From a checkpoint of a small transformer trained on Wikipedia: 2 heads of 128 (1 for keys and values).
Each number is 128 + 24 x the weight over its row's rms, rounded and kept within 0 to 255. Layers, rows and columns count from 0. The size above them is the row's rms in percent of the matrix's.

# layer 7 MLP up, 768x256, rms 0.192, rows 624-723, columns 160-191
size [ 95  95 101  88 105 107 101 112  90 103 109  77 102  89 111  97 102 108 105 101  88  90  99 102  92 109  89  86 107  88 102  90  94  94  98  90  94 106 102 104 101 106 101  99 105  91 101 101  93  96  99 107 106  98 101  90  94  99  95 104 123  92 118 108 110 108  93 114 106  91  89  86 102 100 102 115 112 107 102  98  95 103 100 106  99  98 100 101 105 102 100 102 102  90 103  99 107 101 105 107]
[[107 156 135 106 137 149 127 123 152 115 182 139 115 155 173 121 112 142 103 146 160  88  93 103 150 154 134 105 138 107 124 102]
 [102 140 139 119 165  94 100 114 122 122 144 151 137 118 139 151 121 113 132 103 135 159 110 129 103 113 109  90 118 117 109 104]
 [104 121 130 112 124 155 141 140 109 112  94 131 126  73 143 103 116 122 126 168 163 120 137 165  80  76 144 158 150 129  91 133]
 [136 152 130 101 147 132 122 115 161 162 128 140 160  96 115  96 173 120 141 133 150  65 106 128 157 137 132 141 129 120  89 104]
 [110  83 123 124 157 148 119 139 113 142 107 144 141 115 141 134  89 131 136 122 140 125 180 151 138 124  88 132  84 120 164  98]
 [168 182 161 131 117 123 104 136  79 141 131 107 146 116 148 138 138 136 129 124  96 176 122 112 181 139  83 149 135 139 152 137]
 [130 119 131 126 148  91 105 178 120 133 123 133 156 137 153 170 168  81 108 114 150 138 131 162 161 135 138 173 117 131 117 122]
 [157 113  96  92  95 178 100 150 119 151 131  98 126 108 100 140 150 145 167  92 114 120  90  87 113 132 143 130 142 156 121 139]
 [169 139  96 142 130 132  91 101 126  87 131 141  99 115 129 130 104 106 135 129 159 132 158 119 154 141 180 157 149 124 130 115]
 [154 139 150 120 146 138 127 130 135 131 160 150 125 132 100 166 173 111 165 177 170 152 113 157 124 117 100 104 116 129 130 130]
 [109 151 124 177 164 136 140  92 156 159 106 120 103 127 115 118 108 107 127 104 138 107 108 145 129 123 156 113  84 131 142 115]
 [161 150 149 115 170 126 177 172 118 176 128 117 125  93 130 125 102 132 126  72 152 129 120 114 148 155 148 143  83  99 131 110]
 [ 99 166 141 154 140 141 169 122 142 138 104 144 155 141  82 108 124 163 123 118  92 124  82  86  92 141 110  98  99 145  78 118]
 [123 139 184 146 157 130 162 132 151 109 122 103 121  95 108  77 131 129 124 166 130 142  96 150  65 128  78  87 104 106 131 137]
 [169 109 103 190 157 128 120 108 142 115 147 100 130 129 126 122 167 134 144 142 145  89 124 138 153 146 166 159 117 111  89 159]
 [120 113 101  87 134 160  80  87 114  84 168 100 160 126 147 105 141 170 110 123 156 156 132 155 112 151 128 132 160 155 102 134]
 [111 136 149 134 139 134 108 129 122 122  89 144 117 109 177 124 181 106 128 103 130 145 103 137 116 135 187 126  89 151 149 133]
 [ 98 108 114 114  85 136 134 146 127 128 138 164 139  46 156 153  82  75 119 123  93 127 153 171 155 165 125 128 157 121 109  96]
 [143 120 169 116 145 128 126 112 169 100 111 151 125  90 130 125 125 160  94 109 128 136 150  89  96 184 117  98 102  79 106 100]
 [144 108 139 148 138 129 147 142 140  96 135 112 158 124 117 125 108 126 122 106 106 150  81 165 178 151 131 120 103 110 121 157]
 [130 171 146  92 106 121 151 148 131 112 109 140 124 131 104 127 119 137 161 107 180 168 131 121 120  89 133 130 111 148 125 136]
 [126 128 139 155 135 111 159 162 129 150 126 141 133  76 135 135 154 137 117 144 168 175 145 137 145 135 117 102  94 119 161 143]
 [ 95 164 131 121  75 123 154 146 133 133 159  85 120 154 153  78 135 120 133  87 143  95 105 136 151 113 115 105 128 135 162 100]
 [ 95 177  96 131 127 147 132 144 113 121  82 136 110  98 134 128  93 136 108 101 129 108 153 110 171 142 124 136 124 128 126  94]
 [113 145  91 113 156 104 108 104 147  96 135 137 163 159 128 109 149 108 116 126 122 116  97 165 143 158 117 161 134 114 131 145]
 [137  76 142 135 127 168 112 148 114 161 151 175 141 147 118 146 118 156 115 109 133 132 110 137 167 108 127  96 156 124 142 120]
 [128 134 132 104 143 130 131 153 100 124 117 157 133 124 137 166 109 139 166 118 144 156 107 128 186 138 175 121 180 130 133  98]
 [124 173 122 110 156 122 119 148 115 130 135 120 111 144 118 113  98 143 156 129 156 133 187  99 157 155 135 146 129 131 165 147]
 [137 100 134 106 170 120  69 110 126 142 144 116  85  75 126 111 110 109 111  92 168 141 144 160 143 130  88 133 118  83 118 107]
 [165 109 138 103 165 105  76 130 139 122 122 191 168 122 152 109 140 139 128 122 176 138 129 115 113 123 111 150 101 134 146 132]
 [ 98 123 180 160 117 130 130 144 109 156 122 136 168 102 112 142 130 163  64 116 167 126 142 114 142 123 149 149 122 133 117 144]
 [132 121 138 121 151 173 117 123  93 142 110 143 160 144 115 121 133 124 127 121 149 130  61 161 132 111 107 118  87 128 151 101]
 [ 86 149 150 119  82 129  88 122 107 168 152 130 135 107  98 146 140 103 118  90  98 121  91 112 128 116 132 141 129 125 144 119]
 [192 127 128 165 130  79  93 145 122 150 158 142 181  98  79  64 120 115 140 114 167 118 102 115 134 141 103 122 168  98 128 107]
 [ 77 101 147 155 119 159  99 190 150 127 108  99 151 125 135 158  81 125 169 175  85 139 130 172 138 117 179 116 138 130 158  89]
 [129 118 117 127  76  61 131 153 113 122 144 145 112 105 142  84 117 142 137  96 161 157 138 124 138 148 100 104 150  89 113 157]
 [142 143  95 136 142 160 155 148 179 140 128 119 119  90 119  76 147 140 118 126 152 134 123 148 155  52 126  88 147 145 122 169]
 [111 134 164 111 172 111 158 137 145 185 108 125  93 119 114 154 141 138  95 136 148 120 136 117 105 135  98 155 144 136 145 139]
 [167 140  71 108  81 147 130 138 108 137 113 101  79 125 119 128 121  91 102 117 127 155 151 142  98 136 120 119 109 172 128 144]
 [ 95 145 135 147  82  98 140 126 163  64  80  96  95 127 127  89 157  84 103 133 121 167 120 149 156 152 144 111 116 122 159 160]
 [ 96 173 109 144 111 123 131 111 132 122 168 101 129 103 147 109 149 108 129 122 169 162  99 158 103 118 137 114 128  74 145 139]
 [ 80 104 134 154 139  84 150 135 133 127  83 126 145 111 129 104 144 138 122 165 130 132 148 119 129 135 112 121  91 164 195 122]
 [140 119  78  96 135 112 112 105 154 154 166 110 122 114 158 126 100  67 137  91 167 105 126 141  99 124 159 127 148 105 104 136]
 [117 107 128 133 125 133 132 150  97 117 156 139 103 116 148  75 144 154 130 122 178 160 132 185  94  88  91 102 136 115 175 172]
 [121 147 133 149 129 184 124 149 103  96 138 140 135 115 150  96 150 163 151 127 108 131 104 177 152 141 155 164 136 106 162 126]
 [132  60 152 125 182 142 126 113 128 136  93 151 144 110 119 137 162 138 161 124  99  60 121 170 132 143 149 116 105 121 124 151]
 [125 156 111  97 127 150 113 135 176 122 133 113 100 121 115 189 152 155  94 137 174 133  68 142 116 159  82 119 175 135 179 138]
 [140 103 154 109 157 182 157 105 125 115 127 169 120 140  54  94 139 102 127 158 166 138 125 107 103 102 111 123 102 105  98 142]
 [136 113 161 164  97 176  72 165 113 139  86 143  91 137 132 152 148 134 118 121 132 150 158 170 124  75 122 133 142 124 127 172]
 [176 135 129 119 140 122  98 119 139 134 101 148 108 176 132 156 150 129 120  96 154 132 117 139 143 122 127 122 131 113  66 147]
 [118 111 153 124  80 110 106  95 159 139 134  99 105 130 141 116 123 105  72 169  88 122 147 132 162 113 172 135 127 118 109 141]
 [142 120 125 135 142 108 100 131 134 142 117 107 135 130 125 114 137  72 143 136 141 105 140 154 137 143 127 121 137 166 122 181]
 [109 130 158 148 147 129 133 129 126 168  98 132 126  94 145  84 129 126  97 120 155 179 158 122 147 162 147 114 138 118 157 163]
 [159 151 114 107 136 131 128 138 155  56 118 116 102  97 132 135 175 148 125 123 139  90 122 125 134 148 123 114 126 138 126 136]
 [122 125 124 116 158 129 171 117 134 138 114 173 154 142 160 135 100 104 109 125 145 104 124 122 158  92 139 152 112 119 155 155]
 [156 185 127 155 102 135 172 142 187 121 123 117 121 108 117 154 112 116 135  83 163 126 106 117 146 140 144  98 151 136 138 104]
 [156 153 164 104 121 113 103  99 146 181 161 164 156 164 114 114 135 118 135 159 110 125  86 129 115 137 172 113 130 132 113 114]
 [123 151 132  99 132 139 119 130 106 151 109 136 157  86 137  91 104 117 138 145 165 124 114 119  95 143 110 133 118 171 162  72]
 [126 163  92 144 133 164 117 149 127 167 126 132 112 132  97 133  89 133 139 130 126 124 112 141 161 152 129 129 122 130 119 106]
 [156  94 150 148 188 100 129 182 121 144 127 126  89 119 159 117 153 111  98 142 109 125 127 147  87  99 121 122 177 139 121  98]
 [108 122 142 112 121 100  98 131 146 162 126 136 108 109 128 131 133 103 131 146 111 136 126  78 124 124 106 147  96 100 113 119]
 [155 117  83 150 120 142 107 113  89 148 125 119 133 131 122 129 130 122 107 112 124 108 129 121 107 131 159 118 157 135 158 161]
 [140 154  97 118 148 111 147 154 101 108 162 138 100 146 140 112 111 115 116 136 143 112 115  87 146 129 135 115 131 152 132 135]
 [134 129 106 135 149 113 129 127 104 134 126 151  94 118 134 159 132 123 145 148 136 125 126 135 160 113  76 124 141 109 110 150]
 [183 102 108 127 117 156 123 106 107 135 144 123 128 106 116  98 106 106 110 120 138  99 167 111 134 104  99 133  97 152 169 139]
 [124  80 171 151 139 124 136 110 131 182 129 129 150 129 109 107 125 113  90 151 110 164 130 115 155 158 136 122 153 159 118 120]
 [108 111 142 143 113  96 148 144 154 143 151 139  93 136 140 142 163 100 131 110 154  74 125  85 125 139 148 130 132  96 118 132]
 [140 171 148 137 148 131 180 112 160 135 100 103 157 107  64 170 112 105 110 107 127  94 153 142  90 118 183 141  98 114  99 104]
 [110 149 133 103 108 138  88 159 109 120 156 132 117 116 165 135 107 146 140 102 185 117 154 147 113 136 131 130 126 128 165 115]
 [157  73 103  96 195 119 143 110 133 118 169 138 126  95 127  51 156 114 140 159 116  92  98 125 115 121 128 111  96 106 164 128]
 [159  86 113 159 127 149 150 155 156 118 123 120 115 119 116 114 116 107 132 136 134 138 152 164 142 128 135 143  82 144 129 126]
 [106 134 120 125 116 131 101 108 119 136 137  96 125 123 129 109 129 146 175 144 148 127  97 115 112 120 129 155 138 179 150 153]
 [132 123 123 131 112 132 146 118 109 119  92  91 130 124  93 118 115 119  91 120 134 132 120 125  63 135 166 117 150 134 136 139]
 [146 105 199 160 141 137 133 105 148 147 127  76 132  98 117 116 138 119 144 149 103 133 116 125 165  82 138 138 121 144  84 127]
 [130  93 135 138 138 152 136 137 159 111 136 123 180 131  80 150 140 115 158 113 124 151 132 133 139 107  80 107 153 121 144 123]
 [155  92 166 103 130 141 110 146 155 142 103 128  99  96 126 107 124 111 159 154 153 126 101 111 138 110 122 129 139 108 130 143]
 [135 150 162 174 127 171 102 100  99 181 140 155 135 163 101 121 138 123 117 161 147 132  99 145  91 132 127 111 141 170 167 154]
 [152 135 101 146 162 143 148 102 122 131 107 111  68 138 119 135  98 152 122 132 124  98 156  93 102  92 151 127 156 107 126 181]
 [100 125 104 118  93 115 174 104 160 130 116 127 111 106 126 116 111 159 129 150  91 150 121 130 106 118 140 130 126 124 159 142]
 [131 132 144  81 128  79 107 107 120 151 124 138 143 103 118 109 157 100 115  78 112 134 128 116  91 149 152 117 144 135 123 149]
 [153 148 133 146 145 144 150  96 119 137 151 122 109 113 123 101 112 150 162 169 154 174 108  97  89 137 134 140 119 127 115 116]
 [145 141  96  96 129 130 131 140 102 137 112 115 139 149 134 147 104 136 100 162 131 158 152 136 149 127 165 127  64 175 135 158]
 [133 137 108 203 154 113 159 150  80 129  75 120 127  41 143  86 138 121 123 118 136 122 124 157 116 109  96 115 115 142  95 111]
 [153 134 170 131 122 107 114 163 120 159 147 112 113  88 137 123 159 108 103 105 147 135  89 162 150 119 125 128 129 136 148  83]
 [113 141 110  98  96 141 122 114 125 154 118 144 128 116 124  93 135 134 153 118 141 114 135 152 153 124 129 115 109 117 157 136]
 [144 126  96 121 147 136 141 120  93  64 111 153 156 156 152 143  74  78 130  86 158 157 128 149 141 122 133 116  97 146 125 108]
 [118 147 107 111 124 108 112 151 135 154 111  83 125 133 100 121  74 137 118  86 148 155 146 150 128 165  88  89 125 175 110 111]
 [159 180 122  75 135 161 100 141 103 129  99 107  89 128 131 114 124 104 162 142 105 130 110 146 111 100 111 140  87 104 117 120]
 [111 123  94 119 126 132 117 121 128 113 117 171 142 130 138 139 109 137 122 129 116 122 154 140  94 128  92 113 101 137 155  99]
 [107 151 107 140 124 163 165 141 153 116  97  86  92 144 125 161 155 111  94 113 116 147 138  99 110 160 148 141 113 106 108  97]
 [103 137 102 138 128  75  94 159 109 132 171  74 179 132 142  84 154  78 108 127 122 149  90 141 121 114 137  90 143 102 141 142]
 [160 132 162 131 156 130 148 127 139 136 113 157  86 112 151 147 139 151 156 146 116  89 122 112 136 112 132 128 169 123 134 157]
 [100 143 142  68 145 158 143 165  82 154 122 142 127  85 116 165 135 140  93 129 140 128 154 140 102 136 125 121 133 114 171  99]
 [114 128 148 105  86 117  95 142 133 133 116 152 159 108 165 101 171 127 118 115 151 143 135 141 146 128 147 120  87 100 140 111]
 [121 124 109 148  93 146  99 117  90  88 132 122 153 150 140 125  70 117 127 127 138 145  96 126 156 124 134  96 101  96 153 149]
 [ 89 124 157 111 144 111 128 101 146 149 120 113 170 121 125 126 138 107 118 106 162 147 113 113 134 143 184 110  98  74 124 117]
 [121  86 135 148 146 108 133 150 131  76 118 102  50  73 135 120 101  99 122 107 147 120  95 147 133 147 115 123 108 142 113 132]
 [176 123 138 134 139 112 143 126 149 150 131 124  61 122 128 146 113 153 155  84 147 109 126 132 132  82 119 131 144  89 125 124]
 [128  58 114 147 109 149  92 178 116 147 137 139 148 100 111 121 124 149 150  93 122 121  78  96 142 154 118 107 119 126 117 131]
 [128 106 161 136 158 128 133 116 145 188 131 120 101 125 132 128 109 111 111 139 131 144 159 144 156  72  96 100 111  80 141 147]]
# layer 7 MLP down (transposed), 768x256, rms 0.11, rows 624-723, columns 160-191
size [ 98 106 102  98 102 106  93  95  93  98  98 114  98 104 103  96  85  99 102  98  94 103 100 100  92  95  94 106 103  97 101  91  94  99 101  99 102  99  98  92  95 105 100 106  98  89  94  93  92 110  89  95 101  98  94 111  95 101 100 101 108  98 132  97  99 102 100 127  98  89 106  91  87  92 102 101  99  96  90  91 103 120  93  91  99 100 101  88  94 106  98 100  96  89  96  96 106 113  98 100]
[[142 109 155 142 159  97 122 152  73 128 109 126 164 175  83 115 163 142 159 136 148 116 110 101 117 149 113 149 177 101 153 129]
 [123 158 133 149 163 113 116  95 102 116 151 114  97 142 136  99  96 114  88 128 110 137  85 120 158  90 165 132 136 166 190 108]
 [101  80 106 144 113 134  89 131 120 111  78 107 138 126 159 115 136 138 139 171 138 120 154 126 172 155 139 191 172 142 141 136]
 [144 127 138 115 175  95 141 122 141 124 159 149 142 110 167  92 108 129 177 106 126 109 139 117 191 115 124 117 112 125 165 163]
 [ 94  95 103  79 126 141  91 156 134 179 130 144 200 118 127 127 115 142 104 140  91 142 173 125 163  93 102  86 111 142  84 142]
 [148 138 110 123 165 169 118 142 152 133 167 107 105 119 158 123 141 140 107 123 121 172 133 131 126 136 140 165 143 127 184 131]
 [121 125 185 144 143 135  96 149 117 114 146 136 156 145 117 172 143 133 154 135 124 132 131 135 135 123 167 131 121 171 151 117]
 [149  85 110  79 145 137 119 112 161 133 123 146 118 103 106 139 114 129 157 139 111 108 142  98  89 159 148 130 140 108 116 118]
 [154 111  90 144 160 117 131  97 123 154 113 138 138 121  88 155  99 105 146 169 187 126  89 117 103  95 130 153 160 145 138 110]
 [148 144 112  98 133 139 154 100 123 112 118 174 134  99 111 117 132 126 107 110 125 135 114 144 139  74 134  95 158 145 116 137]
 [163 137  93 126 108 126 161 126  90 180 109 105 125 110 160 110 135 136 115 137 124 180 128  99 185 127  74 140 126  94 113 115]
 [106 100 129 132  77 131 110  75 127  93 109 152 141 142 107 102 142  85 150 159 112 150 148 169 138 137 132 103 164 172 117 137]
 [123 136  86 132 120 107 122 102 145 111  83 105 121 135 119 134 153 123 107 175 100 153 107 126 141 148  93 119 133 118 145 133]
 [139 130 135 141 141 101  90 115 123  73 133 145 116 129 140 103 124 166 137  90 139 114  98  75 158 111 130 110 155 128 151 123]
 [142 167  93  97 128 114  94 179 160 111 151 119 108 135 115 164 131 115 128 130 130 113 129 156 137 126 140 136  82 181 149 148]
 [101 113 167 158 123 116 132 115 126  98 104 168 154 113  70 162  78 141 131 123 127 133 132 159 106 114 133 145  79 151 172 172]
 [119 144 119 109 155 132 155 116 142 159 146 163 121 145 104 107 114 128 149 112 134 147 136 163 160 111 124 107 113 143 111 109]
 [163 161 100 136 165  88 185 179 115 132  80  95 113 136 111 138 102 112 152  69 143 153  93 126 173 104 130 112 120  86 125 106]
 [143 129  96  98 147 132 152 159 159 132 105 119 176 150 108 100 190 105 156 157  93 141 128 139 140 138  96 118 119 141 142 100]
 [105 161 135 162 110 118 173 176 132 156 150 110 109 152 118 122 113 148 113 116 146 129 122  57  87 113 104 132 172 113 121 108]
 [ 91  90 144 147 126 164 150 117 100 127 105 121 140 153 123 124 145  93  86  95 104 104 141 122 114 125 171 164 112 128 124 169]
 [156 129 129 104 138  94 141 167 146 118 135 131 143 124  72  93 144 109 138 164 162  85 140 126 109 102 110 162 128 104 149 114]
 [152 150 155 142 118 139 120 138 129  91  91 137 113 121 114 125 103 187 139 139 161 137 140 103 108  74 123  95 107 103 205 113]
 [114 104 130 126 122 138 157 125 112 122 139 128 102 144  95 133 112 102 154 117 141 138 153 112 101 132 103 112 110 178 108 130]
 [135 107 137 127 122 132 106 113 104  96 118 153 135 127 116 138 140 152 153 125 118  77  88  67 119 115 139 125  93 108 161 127]
 [123 135 104 144 114 131 138 187 128  79 138 152 179 147 132 128 122 117 116  89 158 161 100 150  64 129 150 117 125 115 140 120]
 [142 126  95 105 145 153 159 148  98 119  81  96  96  97 101 157 147 176  97 155 143 168 180 177 147 137 140 153 134 178 138 129]
 [175 141  90 160  92 141  94 151  98  55 131 111 149 145 137 159 129  69 100 130 120 156 120 158 113 129 124 136 129 122  80 147]
 [140 146 118 141 127 134 131 117 143 155 151 187  88 107 147 144 170 122 101 142 125  91 141 126 152 119 121 117 133 126 100 126]
 [110 208 169 123 143 141 133 180 120 123 119 102 133 160 145 168 166 182 152 125 102  99 108 102 131 143 134 105 151  95 184 140]
 [ 79 127 160 135  90 115 122 119 119 112 114  90 122 142 150 160 131 105  99 165 145  88 110 167 129 110  90 113 163 119 154 129]
 [ 94 119 113 142  77 124 126 125 169 110 131 105 120 174 135 153  79 126 146 110 118 126 151 111 140 153 135 104 134 149  75 150]
 [ 99 133 125 119 194 133  84 130 128 143 136 121 142 153  92  81 140  92 112 111 164 188 121 138 153 127 128 113 153 145 148 134]
 [124 126 159 154 122  94 133 147 135 126 124 124 148 130 156 124  94 146 106 136 147 122 160 126 107 121 120 109 153 145 154 111]
 [151 137  77 123 123 101 158  68 125 129 142 126  88 128 119 118 124 125 135 139  93  91 145 146  94 128 132 146 123 179 113 123]
 [ 96 114 134 123 132 130 119 106 118 142 129 110 110 123 172 129 134 146 151 160 117 152 134 122 102 121  96 129 117  69 114 120]
 [119 134 122 132 149 132 139 153  97 118 110 145 116 178  88 147 100 122  98  95 135 102 126 112  81 129 137 109 124 131 127 129]
 [ 76 129  99 148 117 178 112 119 121 137 166  94 115 173 133 129 130 136 124 105 127 118 168 139 115 153 166 121 119 168 204 105]
 [162 135 114 118 153 134 128 128  97 127 118 139  80 123 110 120 124 109  91 100  93 124 132 111 138 151 116 113 100 128 131 119]
 [ 79 140 102 146 130 109 107 123 128 130 113 125 123  99 105 147 104  91  93 124 180 137 132 133 138 146 129  99 111 141 154 131]
 [129 119 148 126 119 126 121 133 133 138 136 164 103 113 157 148 131 184 162 125 111 144 144 123 138 114  94 138 137  97 136 106]
 [128 141  99 145 147 112 142 132 124 124  95 130 102 160  99 130 134  97 150 140 136 148 131  99 134 105 138 138 106 103 131 151]
 [118 104 119 116 105 138 135 137 159 160 119 115 163 129 152 118 161 120 157  75 106  93 116 152 132 152 166  85 132 144 120 154]
 [136 142 114 147 141 111 144 149 152 131 110  89 132 141 135 161 180  81 157 140 103  77 115  90 149 110 149 119 159 123 132 160]
 [142 134 140 141 158 117 142 110 107 128 117 113 138 131 119  98 117 142 132  86 146 129 122 120 141 138 120 175 136  98 169 133]
 [169 139 124 122 124  98 150 144 137  92 148 150  93 109 119 105 122 116 129 134 141 122 163  98 138 110 130 105 170 146 121 129]
 [120  86 105 120 103  86 120  61 136 158 128 132 128  93 159 140 136  88 111 116 116 117 125 142 151  92 104 197 158 144 153 130]
 [180 129 155 131 132 128 106 122 136  96 108  79 116 151 115 129  90 129 136 119 152 133 153  97 121 125 135 136 138 110 123  97]
 [167 143 110 131 136 138 126 147  66 121 143 141 132 160 155 164 136 159  72 191 112 133  94 133 132 121 152 146 138  89 140  97]
 [152 132 106 100 110 151 152 127 149 123 127 137 104 130  85 153 128 154 172 112 137 133  87 151 143 142 116 123 120 118 126 132]
 [144 174 118 115 112 133 130 109 126  99 132 145 112 192 139 120 150 137 131 139  92 153 144  99 180 134 145 154  72 103 140 136]
 [ 85 161 127 101 116 136 137 121 121 135 132 113  85 113 125 109 110 115 113 123 125  86 150 133  88 142 131 160 112 123  95  57]
 [ 94 122 133 127 164 131 125 136 132 143 116 112 105 123  97 124 105 115 170 154 130 136 168 150 103 156 133 137 138 138 121 127]
 [152 105 133 122 137 154 171 117 169 125 124 137 144 102 139 144 137 110 134 172 145 138 167 127  86 148 132  85 122 164 128  64]
 [157 139 133 113 176 132 117 153 142 162 124 130 109 113 133 124 109 122  68 157 123 130 142  89 157 131 186 139 134 113 136 145]
 [137 112 119 113 138 136 157 161 100 156 162 116 129 152 140 143 166 137 131 116 186 138 146 151 146 118 148 117 117 147 131 154]
 [114 146 165 173 130 122 155 143 126 132 129 142 157 114 112 137 164 132 110 111 117 126 152 140 121 145 116 149 122 139 124 128]
 [155  90  86 108 145 120 133 147 121  99 117  89 162 114  87 134 135 150 126 148 135 118 110 118 104 133 190 115 137  94 119 129]
 [123  89 160 117 134 124 127 122 151 161 119 101 149 181 113 140 109 127 147 121 118 128  99  91 106 131 127 137 151 101 137 116]
 [109  95 149 152 155 116 100 117 168 144 145 152 153 104 128 135 122 131  82 106 126 159 141  82 141 117 118  98 153 143 144  84]
 [ 87 164 110 144  81  82 146 168 103 163 154 142 122 131 141  94 162  98 129 148 140 147  95 146 145 140 151 100 134 119 115 117]
 [156 109 156 159 156 105 114 146  63  99 200 148 141 142 141 144 131 147 137 115 108  98  85 161 139 118 133 140 106  61 123 133]
 [143 130 122 152 135 128 138 120 102 109 135 134 153 101 133 106 148 133 125  94 132 133 127 127 143 118 128 125 118 115 139 141]
 [122 153 161 177 137 104 123 119 120 125 119 112 106 181  90 138 133  97 116 146  87 127  79  91 164 128 113 140 135 151 111 161]
 [127 115 137 129 122 117 125 110 110  94 112  87 126 105 112 156 129 149 119 118 128 113 131 110 148 141 156 163 162 126 125  98]
 [145 177 158 120 136 163 161 124 132 144 131  94 106  87  96 107  38 152 125 119 155 112 126 140 142  92 104 153 109 161 121 140]
 [155 141 126  87 123 133  99 182 159 209 134 109 139 117 136 130 124 114 101 124 144 139 114 144 150  92 130 125 147 148 107 151]
 [149 158 128 113  90 157 160 135 122 166 103 141 147 115 130 154 154 137 121 125  75 131 126 128 114 133 114 139  85 161 128 137]
 [ 82 141 162 124 139 142 138 114  99 124 121 171 130 165 139  92 144 133 126 121 134 140 110 128 149 117 140 119 107 164 113 128]
 [117 104 158 145 105 122 125 132 112 173 126  85 149 112 140 161 130 158 113  97 151 146 177 138 135 135 109  84 166 179  93 100]
 [116 123 113  95 175 116 132 103 123 113 134 135 122 142 113  70 111  93 127 137 138 144 168 154 108  58 131 160 106 150 122 131]
 [141 135 146 150 157 158 114  99 147  88 114 144 147 118 146 159 128 134 122  75 102 131 160 138 138 138 136 133 115 143 133 139]
 [136 150 141 125 147 102 131 162 131 153 159 156 169  96 120 137 120  94 123 164 125 134 134 103 149 128 105 155 180 130 118 154]
 [168 131  97  85 128 153 118 141  82 120 133 142 171 143  83 119 135 117 107 117 147 148 142 156 124 130 131 136 137 152  91 106]
 [163 105 156 156 144 158 108 113 144 122 156 135  82 114 123 128  87 133 175 130 142 151 130 142 168 142 154 103 142 139 113 121]
 [133  82 143  99  79 110 104 167 122 128 152 148 139 121 155 136 125 141 137 137 136 172  87 119 143  93 133  93 110 133 165  93]
 [110  96 148 137 171 172 126 134 134 115 145 172 123 133 138 135 166 122 129 123 123 106 113 111  92 113 134 152 169  80 164 104]
 [131 120 131 127 117 165 122 120 116 126 121  93 140 147 105 100 143 108 166 174 154 137 127  97 156 124 164 107 133 135  91 159]
 [150 130  99 171 132 157 143 179 124 127 129 156  97  91 141 132  88  94 127 114 117 117 128 104 103 132 150  95 154 125 136 118]
 [118 126  75 115  91  99  73 138 137 170 134 124 137  91 133 127 169  85 104 134 110 160 102 110 145 131  98 163 142  92 141 133]
 [ 96 120 160 143 102 123 191 129  87 167 144 103  92  95 123  97  95 151 151 145 110 132 143 114 115 121  85 133 127 163 111 103]
 [ 97 118 137 130 152 131 118 125 138 109 112 152  89 128 130 127 127  60 141 167 121 125 125 117 139 106 123 125 144 123 126 118]
 [ 87 157 153  79 135 124 153 125 172 114 105 122  89 140 124 142 118 153 130 142 130 104 119  95  56 157  89 103 116 122 127 146]
 [115  98  80 144 170 145  96 145 112 141 122 125 116 158  90 148 146 160 133 159 121 136  99 109 133 167 143 147 122 137 164  97]
 [115 120 139  36  93 131 176  96 130  89 142 102 118 143 114 140 114 173 155 139 128 136 146  79 134 129 139 148 140 102 103 116]
 [120 134 138 120 115 133 141 124 130 190 140 142 154 139 136 137 133 157  96 142  95 130 116 134 115 161 144 138 142 143 176 111]
 [126  79 125 143 138 104 126  80 121 110 100 138 126  97 134 126 145 131 147 126 125 101  83 176 126 120  82 111 145 141  96 100]
 [104 124 123 134 151 152 129 171  80 156 135 119 134 156 141 134 120 136 133 149 132 144 126 165  99 126 118 171 118 112  74 102]
 [111 125  98 139 136 153 150 119  95 151 142 102 139 139 127 126  86 118 139 164 133 110 147 154 135 127 109  94 117  89 138 148]
 [ 97 129 112 141 108 121 132 117 127 116 124 131 127  93 154 114 161 155 148 124 101 130 113 113 114 104  95 145 118 124 122 117]
 [158 163 115 174 112 165 144 127 147 149 123 116 126 104 150 103 145 139 146 146 171 122 114 148 138 107 125 144 112  99 158 116]
 [109 152 151  87 123 124 125 137 134 140 113 118 160 138 118 111  97 106 165  77 104 161  98 112 143 117 117 143 164 122 127 122]
 [ 81  81 101 119 126 141 159 132 135 160 153  98 111 140 140 143 155 203 115 122  98 115 101 144 119 118 125 151 150  90 159 158]
 [109 196 104 133 187 147 116 114 150 113 164  89 113  92  87 110  94 126 100 144 161 161 141 154 124 121 121 156 132 105 150 149]
 [147 111  99 115 144 112 139 141 153 125 106 117 146  88 146 109 109 138 109 120  90 138 119  89 134 118 124 120 128 123 150 143]
 [145 105 179 138 163  97 139 124 138 174 119 114 150 116 156 159 133 199 146 126 153 143 148  88 160 134 158 115 166 131 154 119]
 [152 127 139 149 118 130 123 165  97 153 110 110 144 125 106 131 135 118  97 151 121 128 104 124 159  95 120 101 102 123 121 183]
 [162 114 123 134 113 136 132 152 104 153 134 137 112 154 131  99 135 126 139 130 164 123  94 144 142 116 116 143 172 164 161  86]
 [134 158 109 136 125 147 119  79 151 101 140 159 112 145 132 151  94 137 137 143 120 102 152 132 111 123 151 121 128 117 110  85]
 [161 107  69 144 123 132 114 165 116 130 145 118 124 130 141 121 124 115 127 119 126 104 116 130 133 119 145 136  89 138 143 116]]